config = dict(
    n_layer=12,
    d_model=96,
    n_head=2,
    n_kv_head=1,
    head_dim=32,
    d_mlp=384,
    vocab_size=1024,
    activation='swiglu',
    norm='rmsnorm',
    norm_place='out',
    norm_eps=1e-06,
    positions='rope',
    rope_base=10000.0,
    rope_fraction=1.0,
    qk_norm=True,
    attn_scale=0.177,
    bias='all',
    tie_embeddings=False,
    parallel_block=False,
    init='uniform',
    init_std_qkv=0.0579,
    init_std_o=0.0719,
    init_std_up=0.0829,
    init_std_down=0.0829,
    optimizer='soap_variant',
    lr=0.00877,
    lr_mult_o=0.922,
    lr_head=0.00885,
    warmup_steps=87,
    schedule='wsd',
    decay_fraction=1.0,
    decay_shape='sqrt',
    final_lr_fraction=0.0,
    batch_tokens=32768,
    seq_len=128,
    doc_mask=True,
    train_tokens=97270000,
    steps=2969,
    dataset='wikipedia_en',
)
Each number is 128 + 24 x the weight over its row's rms, rounded and kept within 0 to 255. Layers, rows and columns count from 0. Numbers have three digits each. The size before them is the row's rms in percent of the matrix's.

# layer 5 MLP up, 384x96, rms 0.083, rows 156-204, columns 0-95
109:100163104158124153097099116110125123145102098130165100157145103129098127108108106116166150129098125130132106151141127112095124155087140121135135114111104105122095112114108152145105145116166130106180150122129093139120140149141152116096141154174081118116180176157142179116179143138104126107
098:159131137164183145119130096117116104146113165122144126125072140123176175123144116156070128123097163111104145134151166108150100126141121094130122149102127175173154152117118133122148119109122105124129119084153128149150157139121117131166151111155126126139129133119134101099128136075165151175
101:126149131136139134149141166104121126078149135115154146156130110096136174137127146089108130111152124172115078148155125122160137145140123166175116140122137142174121080125103076090107139160104107130080112162115163167127096125081145100139118104147162110152157118127112132120125138140144155135
095:096110103153172093158145138139136111102128109127151141105094113129133151111114177092104110120136093138119111103139128141139107117127160115143147072092129129150174125130165173107134114149134099154115119155162115091115137121149156108150134115090121141142081052149140122075111146122138120133
092:166157109097115145109065141072141139145105143139105133116116135147110146089082126149096122130137107099140155098134159089146103064108112092170100128145136120135100133098159126137127103155159124106150137087154157121124120146145164142113120140138140111117126165085128129169136138149104117107
096:101147125119112076148115118159121132114083122140111138141100171128105119127171158099144155131118115134096141106151160187118126128105153119118092129131119152158122096091169129145151096125153137153103098174136085123122134131152104115145094152129174175121161120144088108165120110107133160118
092:160109155104115134121149107141116141105141141125089130126132112148136117122105141142150146154108126094124111139094158118125142158162124163138112111100130144100096113172129115147136150185173112172139167103160107141162142132161172132112188161153118151089119139142107130102095143184113133166
099:105115069133135136130115114089150120086117139142138134127146119110154075104178143085116113113109109127136105104110135160111101168132182103136193146121167168144129138150132087119128125112112143143132143136112101098107090145127121101140137108127102134142109104149157116145074100129138082119
099:139160118104158177097137120127126086115118082096156151148152158138082081162145116132094135120096102119093123117106107130149163157108137144140130123114125123089108108119130166093147095152138141148146123117126056120122122129158105147137140127109094172137132188146132152133103124113147139155
099:094121095161113089139094119127140134148099092109135097123144136141124101114145158172109104124138132134099146128093093136135125134130126130183123161087128158135105170130102158134133097166163138088177118085129130132108141095123165122135120128118144109165114183132130111149138117081093087145
098:155129103136146178129157124128147143055151148140119097088127124128149105132137117170126139121112130120138118110135123121131141160150130150150135161172128153139149123166172132152140133124160154144110141108120088076137123137110144106103124170183108115127097149109098107136146120177173103177
106:141111153140081162095124163125142133145154155127138103122103112121126136089108161140152134154118135168081159141158127111115098098137136094153117105124123137109154182141128104103113119131099129130170130104116110128157102169125152144103126134089166100148146129170146137114120192133161160173
104:118167164118138080138134118169136142080127138152119139136137126134129121151160125104145114156147140151142114166118130096078167113131108128158106141112110114154179081164177129134147117099072102114138132117173126147156132140105074168147120128111157146114125160105150144128138160123163124123
107:107107156128150107158122161102067122129140125133158157152106122137117135153090103140127152108115165144109096174150140116139140128151077171109154145119101159151127077150093132173162114129136107134111120145150169143122141149142094100161124100162157124118159125109121162173125145144137100139
101:136095144119119117141158146168180149136132123208101110113149082082113110136133092129139139133125113134119125104108130110107143137117094155120117147110141129130145171120109181103110130125160139116127098137100149142110107119142070157156146139139152142061093142153131141099098136116153102132
099:094116084164137136095112160148153126139098143175152112115121103122155128098109169102094097147098102176137078147148167131159118144138125081116118121144122157095142125117123162137095128121120097169143145128163088094106102126126132140140164129141141167115113137125144119086158160155116115132
099:111141135125136140133105098140128104147109119094116135176166124148144138131093101172085144141114149126106141138167127107155142155118111086142097127152079088134126116156123084154125131140155136175098079135162093161131124122115147126141131110125070126164106139130147105130112093128081166102
094:117127125124105106124130106112140155146098106122110122124136117169099125116131142128131097129132145139133140121098097134135101169126156145136124101134121114066168112140135167094176104126112117154128156179154111111185118129094128128135148087175113169115150100173159088120078123169128102114
099:121069113109149095083150088122135174106103104128144136130110114124099147176111152143166101138095108146108142152171161153128111157107121122147165131092083138125155144084107138121116167156137088117070142124169146151103134130137139092158099129149137106132136130110143131142137115122145112123
110:141147143116135125123119172113104138128155115101171105118134132154141101155114150146153140113133130138128170152151183113128149139140108147127153125113129111129164159117118142132147078139114162166134113128131117172147155129151112170095152081084152131181128165143115150158137095162141070167
100:139124159084143155124099114118089103158139136152098109105168121133139160173119115191105108100158108059189123107128135141096123122136176103117112137124127113113107114099143094122129156099127116145138122150107165123086104115137159138129118135126120099102119124155144174136134123153142145162
094:120114126107127104178137135147117121150145137110155120150080106154118118122134157087173179141142123096116168166149105145120124146116107076130129124099167158100068123131155111158100135145139163152177182165105107148125149130106129142132121148135158102128132143132140113094135114102161116133
095:138147073171149100160167149099104094105143120109118163093139141157129162111105156153100109119156111161148171142129106153135108109136142124138152123122130134109135114136088141149127109105115116134145153148177096115129134103172146091096103113135137104140147157105090153117152189127157143100
100:138140093176130107169082154107123139116131091132106181117110130152120156139153089118184110125098104147143120153108123147122114134121128155111111072126122119117168089141094164105112123138096130121165150121103134125128107081074122110150105156106132118123152101142104147159159140100118145153
099:126133152156143124132121107173151102154128123125133157152119123138162130151181153121137179117143114110145157145118124165123106150182180132137101159123113147089161149162129131160172154140135107154144119102110141170105095160132139128124111124149142083134174120119144099127087121114089160159
103:122106120112175172150165132108130115138093164124159097139130144107166123119128129122134141123076141142100090121102126117126137139124134112150166098139109132114128080122134088119122171130166139171184166147109132101152117111143158137140106138112134104132137081123185106134148075132146108162
102:131156109122066091138127119143109122103141120157121163090138117119077137150109119107106117093139151142081077116170127167122102145137115149120164132147136144186111097113108122144126131101083102139139123152119165109149185117137142099102126151117162133125120128148121148166156114166104118129
093:125140145101110126108149113128127139156122143125139140156152107120151096072123163144177141117164072171153119064175112085121148137126138120138162145128086118157126178155090106155145143128126153143157114132120126103132139111148140086145154159109133130137144151102127081160126151115104137111
100:145110102115119116152092149151136112146175144115142146169160169124126102119086108137126140135119155134149126132159109109119149062127097109133137138108172149099120161144130153103123103126068184073110130108145146152116104129141142088118116130104132128123121164100165111153134112080123109114
098:101151141146154087125151077125135115110100081103100146109100089111100156145140121114151131111103078131129111079114134105113112164140131134146120112089136167106155161122161138179122145160096130116115179092106104126133128114135128089135144114131143165113131151149166161158144094110125111126
094:112111125148090122139178109165087133153151164145126111128143115115116173190111107140088103109153117146117133150096105146133102124100111105100126112163154093129155111134099113106103182162159111137113136153161136105092145135125116134090139111139153085098153154124094148138147159138114151140
097:136126102119144165138158155158170105089132095119123085103124105145114176119147119125113095137137145117142091126072170190137158096144102118138120176144089158148120113133106107153121121150090097117168090145142132132144122149113124124070123130131118140118109108133101130101108148137088133117
093:146142138103151123135119173137142152126144097171090135145170106148083116118176115135131144133114088117128103149098163151176112130112109154123164119108152140116169111134124095088091127126099144103123136132142157156113119125089185127137114112101150166124110167155145153124130129123161176155
101:118127105096145108099130129171123114117114118086148161152155110106174129145089159154156147170125115123096131180126131131122156089160103134109081176127146116122160141109150093155131124140084129145113110139129143106165144129115102149145140117120102118097098077148130081093152133105136158137
097:115148140136143143142087117097110129147134139157121151127121137137153106094138183151098119117113096093158137118126116118114102170108121132122097141131093139110191184118186142108131156113087163153176133111074122175130122129126117116127132106149140144135173114096137108127137100086138142130
099:102124147126121090127122089145165105095102147099149133150149138118119108146070096119131130146136138098078158134116163069133128157088136115148151174098130101101116111167148140104121127124122143164132094157122149119126119127168115083170130134117111135110161124187108123104119129131146117167
089:155093104151167128153139106119155082141127123138094128142120110147131093132155157127120165146134097127114135129114175128080154133107131119115105105100150120161145102133158135151113096126113103117118164151114136136093149090151104146164092170136151103117166155156123141074158077120104166116
098:109153154107126173109110153119153135126123144077160113119116125146146121149101078132137133146162133090136136092139102123131130148137087115149090142156168148107152150078133098123108139117120121165129148108139142148124092163085089113128106149149121111115114090087106089157062115121120134151
098:122123092163140085137094164119151163112108129106123089129131098158149079122095115141108082126097122089139187110089096146117144088106161135148130160130112133072140127101132107123150141102129139133125102137122183118122143101091132106142131111114116119108128102132140084135134110078123110109
093:127162128151116114131107147157164144096138125173119124126145157137177160137122138118122150161148123109115098112165130084126155126134182122140171117141150113108163156132115126124137130137186084128111156090145119131107107174126127114096120139129149166109118166095084102147070101154128127134
094:110098122115137098151113149110148114091149135100166118157148105138099110152080118127103116158104103125119116119114138132128155103092133089100125149134144123171162135111170143150117116107130106099117126121069172108166131105114138097102140125147142111109087152113116086050107130140098121128
098:167108162122111100158095112126119159154117155123130144142128132120113131114148106134162147077155123152094125144153111122132112096088091113124117120120105131097111092118126154069111120183123104137096160146138110099141112189150169120127103108104133169122085099134170144105157142135137123102
095:111163128072105149145132111128168113132134141126123154126161112095139147094122099110130106096146107146182111123077134126120128164134107136118091104133140148120111168106122093133138083161091156151128117153160131134121121143128067128119149142102144127111138117123111121068081139114116138190
101:109101131129106111158166142097103127178118122128118146099149147083109146104144137160119102140178104138149148149150114119139172136119155096116146128112117131130097155101155156089121112115122203113124117111132092137127158132132169124100116182104108106103152150094148128083133142123128091109
089:165157114137073157145135129113156111091084120129152128131154116110117136146171149140164119103139132140116122159139126142129100133124157165115145145132110154130141092120065094155141123137162151145177150103114135160130118122105116130088119126116084110131094140109160125174131149130190095165
104:164100171196141107118106084084119110145133158131158145151106143132143142142141124150152154150096145145169148100152121100130144095124116134062119141117140121116120133148090136142150119096156116094093081143122101136136135170156142127130145160120130125113147128134140128135102120165161069131
107:117125123136134123137173156148125184130151170127147140135132127176158147170121117104085155132143115132133108139164127160121151140132075145112138147162163118107128112066120172091096161123142092125106133137157097111136122098140127147147110153184132157127111109093144095121156145157111139116
106:155169121127108117120140165162147099162145135139135168122134134128138100094146146126143117134125139111151150180139132115114134157089153142072136144065107144143204102118113123131160143128091178144108116097169104105125124111112138113088135150099130138151106122144122111133094123120161155104
095:094143148118081114147151123145150113178098173098112110146081047101095132123129136182151143131142125118124150117126136150123099128127162141112172152122137108121137081141124160156119125130130140104141093160113122129117100136126144110153122097141119112124113149130111126160064135148142092160
# layer 5 MLP down (transposed), 384x96, rms 0.083, rows 156-203, columns 0-95
102:191133135143151149106091112135119123131080136127135165115124173133108117154126109106093117099147127138161137112145144114133173160129138159125108175135162174125151120117143110116125105102105159127113142150159167134127098112127169103152159078100167139128097099163135088140086140135145119134
105:111130140098094146165102157134159114096122112112099129118145112156113161116148143142168087131125127112173096128082130137123089127129133147132097150111118121117146115099145156090099122131184131148099154136129140135137120162178141149149098084144140093138112132092115063115131136166137129176
099:122092160122176137084177134152095145115117105076186131103136119123128124136150119118145098101148148133132108165103106172186115113128136141114134121100130120091127160052116109119120153119130116159169156123133108135121110091121117105133127144149085143140149128142166113114117114107150117121
097:152156101156141126083159091078120157155169109153112106126127098092127121111158117136176117092145144120120148140125143148112132150142106151108132155148142156145099128142127149141124149107130159140164190116088097108141145179119131162100107157100147131151178147122100129137146136091113150137
091:126119134156128090100142177159162101114105132162105110132179142095101162168167103124137124129103130157119113104123120120143152179106129157109131121067095142155130157165103133171122134121133177138136078127105109138117155119119088116126129134138133150106142110145109112075165124132128114110
093:136131174108162102140094133104135114093142074092151129105098141113138124129133117108101122068091115098135123090148147144136129164131119165115171190130125141127157135124098152100144138146091196134123126176109125133116139122098131110116155076131132098097118122154130145118122141125121128152
099:073182070135100132134121099103091121132098122131127126124123145129155084154147115124125136094139094105124139112161091164154133081124131098158077142128138088130143134117131132122157105088097176095094091127082109138100137105122120106131132136128121121124098122139123148135134175106149128099
099:151164136085105137109092113115143116154141127177066142110111160125087118142165097151124124142142157129135133129144132119108150165123110113140127149099107139134144108126107130133110132126106119086109092113111127115131126152140160145112126148117121191108104111130097159131213148128118175173
097:111171172103109157129088177101131131129162150152110107161090086125156121096148162096167123136163140169105131132127133114111119126115143150098128158127130181162099133143136124129155182134096132105137100150147114130120139131137128143116095171128162153124105119134124161117106123086122178135
097:116103128117150151110117104107156136130196126084123133155105136127179125145147104116134127123111109132190137150168126125152166112159155163120099144143129181110118108148144123111138119122104146113105101130163123135135136129130124122095096117132149118182127121134185160150093145088162136080
104:147120145128133094107151148155139121146114096100131102137168151165088111141125107147139090140139144131127118122144129169157119129121170106124092165112100122113088090121155125151125132166100185116116174080138192163143133121134105130155153137128117165095134151145108159101130109094099125125
106:137176105132142080101142132092157099146106145157103143165138148109142106140102156122154082097166099108140131114128167110165137132143151144115120144118098138145135126135118114123107096096108183141132121172163110105175138176136103133159135163152106140139163129133152147100150105129115101091
105:105117117103096106107113140158112167159122114132123149117110105131131112109147143151115131108110151111125102117127113134134156100112174142083127143150123104184088175097139096192139152145156169138126147140120117128147172163164140138148105165154105138118114139142118134139125116160053119147
099:126165119124142166099180140120130184102153150145160106147141103157168074096137171141170138133135169141141106140150147108175099094116149147156136128129152138092135128152139142141145088082156129121129144154157126115126126128156152133149104103107146127141095122107098088109118124153141106108
109:144113128141148129107129131132128120119154166130159084114126173107137124110113122133121076097101141129145146108111098112150101115138177119114104132093120093168125148128157122087121139120114091149170157116132123140180111100129153083125121083099142133084140131168139166142101161131124124193
095:137119112093124106137125119112120124154094112118136126131150128102087145093170131163155129119123125170101164102103135156104157138085128152110127138114123162169104119117138107148099150138151144141143119173127142135132166091117148145122147129108099137116164066090144127160119060122187121105
099:113133163168168174141165136094099138105111118112117148136121150115141091119126173147125096116139104156145136085104150126109102090106101129110177109115189184100132156075109135144135109165149117149121105121139119144132104117098152116121137145145122094119125137118167143142147101115152142161
090:115126120162128151118153169110167111106150143138136097119147120129122137112139116130190148117115094133154115128143110146138133124128118098117101157089151123160128108145138102170082143095152140104167131086105134096104151106120129100165101164138127088124130135083093128135205141131127171142
104:139149146085135106166127100130107085101163188110084141129142134077143125121094105144145141148125152129157109117124144128140107129128152151116145130136129173128107089116144153127176107146136115154141110125150093102140094115079168106131125142144162106145135165125082128077165108111139130101
108:149085122100100134121131168185118135147112159124136078110159102129141150097137175109154135115180119090132128133122152137157125074111166113142118156147124110105151099133125174176139103122124135105123129116168129134169115097138102104137143119148101119133111118145142150140116084105127089168
096:143161130150116128119136115132178180162130160109132161178098099059124141115108136101128158107116163133140177131105139101123152121160168172127128118141130135169129122169138118124163084149136090125132084109086108113166165131129124127137110119121139137129116117143148110133126155167113117111
097:131150175107140159111129119130128128098133130161084138079147149119128170144107106199118118143109103119120114133146116138136105142123146177097125096163140116139161121151166121118164144095159101110098145105114148137114156124117127104095149129105107134104129079120095153188147121098091108129
097:121111163112131139075154092139146142137133082153147125148126129109161125104162109189116113150157145108109111133111135134171136064131125112148122159139100131126125142155136113172140151099141165184133134137092154133104157146101147109161128132113124110104117150144164085129106110109167133163
104:137142193121137178100116157121149147141119108125149081130127142131069140136141112123119122131149101136105134105159115152135146104151126181138103129124165144119134138111129164108143123143139094118138149142111133109083104161094120165117097139183076114117140138138156077161123148120156113086
098:117134123094154145114142172109138123108143141120136092150139141115164138143113170135110104141129120138125060103200090107141141120135158092120153126137102150184140135072124119112105174132118143140105103120115127115153113129155131144094103113154126119115074145142144114155179157119108134109
096:107138166145118147117111166127125140135084144139125086173156109119121127175131130095087113166151154147140134131140119087108102132131125123102111136113150121083167183123120124120119119155136145107091144088122171134105114127101167138132122087131114157089146156142095176181123152136147122114
104:180128113142115141112097125137134135124112143106126144137122102099144094079172139060125141120111122053136150099145135149169094160108123091113105119136098130130145129098113093110104099095113147150115094117108103126119117160090134096134137094130113162117131144130104125165172129090121122134
094:118124129087150130130107129105158139115166109101152170123065109138146120137143108143129165132119148169152090111133128158139120096109131113094160150146148129137106079179089150131148117125099174119126103138115115172143145116107127133121126066134114132139098131153140115147186114076127114124
105:134178147113135081112133162120145138119158161136162119136113151142111127170161174152134167157120139110111107149132129123106142134088136119143096094093082128166120148149166116150089098136126110151159093137108110123110140102133104167168137136141150130114156147171097098135111133154170144099
098:126137053118092144115101134174105120110115171158127138149115104106115083103077124100123105116127139154157185118149139117080135112103161132095136134151152120151133113088147142124113124104157117106146137185181129110143158131140141148135148118098117102141152118147122119104144146118162110130
085:129153172129128140153111134105108149102123131083137146117131165169126104077148127088164135114128155138164147100150116134152104124155107153118148148123127143115132155107147162129154062098135079116099103142117095153139103096149179145154140124112111154177106108099128114136123133098172136121
099:081109132103108096136130164172127127139146138108120189119130143142067125132140143098143117131102097148092125135146115108105117093121124118120146109184142137180084171133129124112115109163104107138125157109126123094150129094155127139159187106155146113153102138111132137156080128135153131121
099:150133151155134083113138146151157137144137134106180142122098135107165143153095132121120147157141174145137132124135072119075157114116128138109128119122118121125091115080121150120162126148119108140189136143143144153132136123154117145163185104161128110114093073099131159129141134160102093140
101:138177149149124155136117132155135160135118107132156157122147128139104110158098097131097100146136135130159160138178087098108115168175118176169133116108147115148126122164124157124123162125104126115090097107128129125180118117113131121167098172164123117127151109137099172113103118145132148084
098:111113122124145136101147116142126097100096107097126110142138133159121159156181139142104099142148118147132133093160161111149166089166134141089138156126126106121105103164101110148138111147134131119075059166139167135144130126087125137097157117158144145115075132109134147145114154161143111153
093:121132087123153162136119102099124103131143143121140142072140184154116139124128183129115161149113177140159097134106138128122107120152096122107128074149113169157122145143132109118135130104164103095095151087149117085162137147116136162087102104137105128136127177121098141124153154128124130150
096:117152150135118167114164154139116131128110127152112130146143101116115169127177151145139175161134100157142099109155147095128116105135172133168142130111127113080109113152123123156113143117090159135138115085127119146134152122094093128139122136100160089101105119192137122125070104117119146174
103:128138145163132099125161138093124127155148144119130142148125091095171121141175127099125176127132123119139148163138107132084170126113148145109120139145134125127114149103140188178137135163168120103158112164145111161151139181113096117137169116097138145121128129164141151084165156102139120143
098:121113122100154155147136116090135136109122110147119174131083125132112150135167105145134108124132132175094145170131158121144080143149139098117153090120155136120141133117124095152123086103141076129142128141122119142175090174169147181170135120134107116163160093121123135123124132177130135157
099:103114128092140133166129111132142147130122140145103162145081134126161111176089101134118100071145132143111123153129092131134114100107073128147152117091170198130132129141142160134143122116130179105139143160186132107177101130133122144084146118150122116124134095140134139139150144132131141111
095:103117134120120155134141135131117152083127194153144143139134127156128077125149150111134131108139171124140143113134183106148096118186144176106126093104136104096096130108130113145099136119128117122142104145173138143151109163127137137102084131141156150146112138095143143129196115145092123161
101:118134136119108129129142136086089118119118107154085108110083111144100104120127096066094163153168149114106135139124128094094159150141145175112130112151151139139132148154115093172097097106120125134123094132097125129186114094132166109130151126184133166123134115124097114130153144142126152127
097:124156121134150124110106133125116095110114100131158113150100110131129112137103130142122095139148116139131127164138093150171112166119075161186106152089138123083086146130119117158113140160096148135136141080093078119133147134090160120165128120133178118133087139139155082144134126146147106141
100:111159118115126153132121127160088146089089154120148155152098104117119095134118101112164101092125149160121126108107146131100078108119149164149135071126129122100142157166088143130139140137081134128166131144155093147099125131145087115120131123122101159155080111163106109117097103168130141137
084:098099130135136163117110132108065139127146101183082200118098133136136151145071121165142144133120083131174131111106139113149099129138143163114158100084119139128122118155135164114138106143148138114112109107164125125137130149093123146161146109104140156179117114128142138138136143097121143118
098:087156103055127112124121164118134115101114113137160077155128163086109118145113119143111112132186116119122130177131112133143099131141131122177093103135095152096143130107112128141135144139143144168138156127142141110125085104112130131134113104137132167141084154123145124084106071106127144125
113:126115098140109150129130094159105134178158109122116100131128107103122110103122145092084114133128131152128124141121132128145112137147150156085084121141144154147144089156133112090135104094132159076142153141092135100154095097112095147119123096123084141128157160183176086126119113098106137150
097:148112105150145132110118083129073128115125135137125169104102079156102114179170137100131139153136105173079112136123108109152110089179135112157134117158137132113113118143121120121134129091127147110185127110124132123155157096131117158140095149131163155118125139138126150155162102155073131123
# layer 5 MLP gate, 384x96, rms 0.0828, rows 157-204, columns 0-95
096:103142152103117117114116118168154151147163119142122098107141116069128159139117139095105135156135113125132153131118104079123126166099097149158157098155095098116086085131144111103105097086130125182097114117162183147134118144111149148133140148137160142165093131123169121110132118135142147127
098:122079144116151155094100139130089101106114146156095116127136120099147103145122144106139135143160097133120126155133116161134077102142127127128106121146126171164120138137179081132088166093136108121136112160169152147128127156118136097159127139189124128142130147129132157135141084177124158164
112:148145143156135114112102155130087113107156146134109114151141141092089118165151098098150116149131187063114139141142138133105121134125117118131109141120090124130120152102115109129101107155139123144141122129105136058072094134147090095128108144099148098113145177116155117184151115122126122134
088:158139126100128184115147115113101149139083141129137110128132172152116128148082125133110122105094173117142143113135175139097117125121118160140117136151070121151149137097097107120134148137166076120133164189172160124187103147120142158136128112131151135133139142124124163141120093110142138121
096:116177146155194086136152116122178132139106082109118121129154105117152138127110146110086129093109114122122143155102115127153149139157146106101097105123155120133115114118112158133136148131116118143109121172120148178121144091107102181116136131132105097133151124115089118129171140128121197144
098:139112119157158147140143138096163156145118102123129125115116113126152133116158105183102137156141112106155143150110075140123088100123167109128106097113126100120053138143116125098149137127118128174111142122096192142095120154161128131103146089117125142123136125134154088091112133107092097110
101:111121124104176090141128090139103108106169148135111120150140122112161124111087149116105122155119092125129128149145141097160090106135202152153094092145126109162120088126157162133138086101139140094133172130105114128154137117143163133141128131145126105121120107136097137083090114152084136110
099:141125164162116133096138153127135146157128119103107137130108166116179142142107173141141158111107142151120170126142136165086123148134115146139088090132146127145175110106139098125115088118145118086110106146121080181172107101137099114096139108104104099174123138138143088128149157126142136105
097:107129123111149177121120152155128103161095132145134157133088136127147130134133105125118124175121111124148162102120141170082074144109128100125107137162135110153133160108149147158137125107118118140121118094181140132132145125064088133132117070147120106126145094105131126153137074103147175123
104:083137101096147092102124193136110133176126118092132096146162139165122128117120132095147154148115148114079109106094138190128108137132111117125124089145084162118134143118072103120116125168120123135095125152141133136109133129103103107116147110154138142122104166148161123107135094094100123116
099:135125116145125107111106168117156093143117141122141142133121110114103157107137095143078160123125150163148136118129155124080150135116122152141153162144093108144103104170141126142128102168097109109165104121153155128107074170093155103150172147114152141095098098122134146109121161132120190140
105:159111129116171115106108098158170121115168141126143113118126135133128128119096093147150176126100084129143126102142142116075109116145149109107110096113142143104146106132161122166117116163138112133095149128170106109080104186126152080111148114097150119141144166137094145143169098125153122135
111:123138111128115114094109091128147155165172125133159124157120101150095076132105128125122132135112070109110137129164136099155097117098134143107122133115171154129128116182123114154087158128105150100186145133120147160148124148090151141137168158152126151162127118126128165095120132171121159122
090:098125124081120098143147112142101102127132138127089103101140172137141145107148121139148102176109112094135140127113119149154108134082127149116159161080185152109116105099091147148119143116105096115150059126117149148111132158159106146102113117153101161153125141124104119133104117103082141120
097:142107136150117140140133128125126113086068101143140105150116175151109145149137127115152108101123125132178096165176112117145139122134079103120146168109132114117106142115156171124148131155096115080085092098107103152154135168126075090128111138108129147109123146151135142142123100100117117161
101:106141125148112136108139121119103134158096137120116122117149123146106144145130149124137125141133116109091119122160109099112100085102123129107129123115094140184079150128116083158085128108130113122117141134162194110128103126152167118154091135191135093087140144095135157129150112186094157126
091:133141099127124149164173133105100138123094130139118124102144145122163144151129125143064091131116124107130084081147128111153166140074106137172199147118170138134121108132130105142171128111127133089148111126148113124123083138118145103125097101116141107121143101098165098126138149118137097151
098:164121082153140095097138116136115149127110100129109086140106100152103153171158188108107104098105115157113106133126155158112151094126129099141118123134109130117124131122117153142128157103094178120135153090138116161121142174133138139094126163157182152103123108123169135125084135115140161147
101:168146129120142108135120073099125135164100094154120152134109130098129103132122134121149138124108101127080158141147140119085119119169103147105172117101087150129125140164139127125140132091147163112125080133121166152113127126112128076150136156130108152150136105109150189140122166135103165173
102:104138178155138152130120123146114149126143170115151119101115119106158138160137120135129126105113152145148146083137113153165142183104061135107128098100089113124155095108135153155097127117098113120138071127105138106139067168119097109152145150133080150136100112128144138128108109124130134153
098:119149106147150131164137134129131137098150128087125118169118095149113081109139155077109103117157125097087170151129135121126118138121128110130161165132138101106095106154089157099130126157087149103138170133184164146086120136127116147152146142166119136122154174115153122115151120162106162129
096:119108110133109161127151128139100146105086153113170119152119131126128090122131100103156112110100158142157155133118101084139138127151122180155099157130108119104124088102136124123143115120119116052082144148143090152110102068144108131132104144165122134120102147101143159128094114127176141122
102:112141073129142124170135138129120123154134158143118166142109111148133128109130091140171089097086171110157108111149122140102132155091156152140124086148145111149093077115089122123081112131129132150128114109120147173120127096143160097150146110143153153133123093144119175143178106132148138120
105:137165125142136177114123113113106155152117145161141129124124127154132130171115169108121087130140144144164155167139122126143092136167086102167145124168124157116088115135128138085160088093120083101172149147151117112130149128132146088168135101165144133147128134099137132112134095155167111119
102:123124154156140129104162152096080137153121139144126125101173115119123078119151082093076157120090152129097087106130121061112128114145168172094122135126160154123130136141134142126156121104150145124120148089180135114084115110130161107152128122108119127115132133131155131122125151142100131168
098:078148105157179155170165152068122157126135133111090145094150148089097103146152136150107074153115136126145106120133128144115127176143103096112099112125136163130108151098133151097121108110154131126126079130110104139101122119115138183097100084135141124120135135147123122122153140137122145145
095:142115162098157115134131123147133096149140124167119118120151160104130152153110172141152091139105142126118112106122115084099115115157106126146111141104104110102072134138129145149068118089118087106153123102155142121171124149116134149152120146140117128086164154157157082093162132157142150170
107:132184154183129102084141169147098133096106103129154140128131088083146130133114155130148125158119111120103118152104155112127109168158147144119113158120087140154136138121152135177115152183172095123146110165112159152142141115152134144124123126134121142131130163183154153137112122157134148135
105:151127112121115139148111148101144106129089160137106106113140122105146160163163171111154142158145149121084155200138154135127106123136110088120120136116150146134191128109122139134122120108157109111136135152097128158096109129154118122171130153146136146138112128160151141139140075169091131066
098:111157148126141097116132124149114130102162104171123110126107132140129078090098139099092143169126151143108144132137101163154096112143124126174168113154125105149120158131117118143138120093163173120117126085131077166129100149145141154157107132113114176157110098142121102094177134108130136100
101:124144078117119125124088136116131170174116111144107120145118202129151140098104099139152132146144146104107112120135139113106100126157122084096137127149197121080106116151081136090092114121125165108113155132141145111128134138132103138168112142112136100089089106145126124124147108083119131128
100:114146107141112134105121126129130148119110116153107117130103131165159126152093137141110167077105127173168096109118143113136160144121088105144123130111084102133129064110133147167102150150095147075117148092154129110131125151150100114131155140148140134104135126141150089164096155180104114159
103:143191157151118077146111126143115158088145133145125150107093071133148122162139132124154135096100107165114153125091102121134126147108125117155121104155110105126119095157129145104115122139170089097112102099162146150166119150147101129085151134106119071118096141098118124148144152146140129114
106:110091134147130145087152128133136145110144113111152122103120154149138106168131157122160077135169105127106104070137148127129151145176138157135091160089140145122124159159161130153108114174152092092117134112124111120126136162124118165132105129121177133094133137130146163133128156118116065148
097:127130121125129132163192125160108139096131125155097164122129090147096110170113072135127104133146130124120114104171133134094122151135126157126106130167181111096103077113118162130131097109156153111120168124152096138117139147144144141107137094092116140139098166074104142147141126095131130112
092:103135135106129104108149168128110189126121082132129114129162144107129121086123147154099115123145175119107121097106090081092122141099158101100140142125110167134111123123089138094181145130069130099100136117130104115118148098150132147111118125187123109168100137131116115142142108108120113154
104:121154169160147102158125142140154095119124167123163115109151085110160111106165097103107097138142107116147119132162152142086174158155120115129158083152155104100143129110135147174086106140145144126122110119118125142131158139139146139141177136134074140111150098104154111166115099134142155124
101:130093113142155154073159140098145092196092132085108100150145138132124147134119080148117136146166140122108108127138151134124161103109155139095123101151161123136116102131115127141110106129067153135124080109164145126074146137111160170141117141100116134118118130138135165131146150159118118114
089:163164104090103116100135148158131152095101132099117139148110122138129120123148151158090110077108104096141134140135129171113132149113124124152149101132092091111134124118119093159113152156105129128062139105170157118118112156150106132103168124151132134145110124152134104079112081152073122123
096:173171178150090088133126138087151114137140103135130121139178126126153120125095163133107128114100153097111142092171093131134113157092170121085113133111101127165145119157104134163161093130113140149152168121148117133131127082187099132113130120142111101151136106142142141138137118124102129116
104:155139102111114150173122092148152141102134144078139125129158118096134116127168123153139142102135108156118126120126113150130138128097136112201109081128121115081070113153166153133120109137082159123087143149109117126069135140147116128134123106122130096131097119140180140139091133115156113114
100:162156141133095095115107150103117124136162100117114144108102142108141093149086163146139084136168109043137136149135093141175147117108113125131106118126108147104172161158123090107110131136093141134108121113119160114138102110144090072146135135114152141125149121102148120093130108121128151108
102:157114102108076100136108116131120158185136116109094117118119125162129128107139085115130178098124130121122097146139161109163083121113100107131119128129129173139116127100206141143086114149183140127133112124127125135073100114123123106137137116125116137120157165139132088108144109103135109091
082:117147106124123163094128194105158150092097118138104165113106138112132140180139084118097113155113135134115120111107117127109177112129108139182134148137116134176137140150120149110163115143096110092115106126132112151116130165133129140146136108099144150134063093166115131148111092123109164115
100:151142163099117122121110104126138114125126166098113145116128126138143107158108144108127159128091134158128128137162134144146138136165166194128177103134137123188155124122134156109114136154117167161155131144071151127091141160138170102111145137128165162135140130173154157165144125133096157122
107:155114085064103150100106159111091159113122132118132123063143162167100092150086099138137124141116102171187129126142113162179073123136138138147122146137125123094111145136133148135130110152104144140113138134156120095121139128129107123098143110162132110167144129097115123129148146152149137108
100:150098141203119116161120153099160131126129143165136164115151129147131137090151122141165149107126134085155126064130140100106146103124165086137129100143125115147147123125105093117105121140125152149093128156120124116050131153111117087106145148145129137144150110131137114139153097121099097121
099:078133120116103133113166131118144137149121099173138158116147175116124107187081080099130098146143106143120124155115150165122136110129100171174158112100098158096107086144098158148125154131146136102132146154132096128131103117112148158137153132121093143128098117124124166143166128131112136157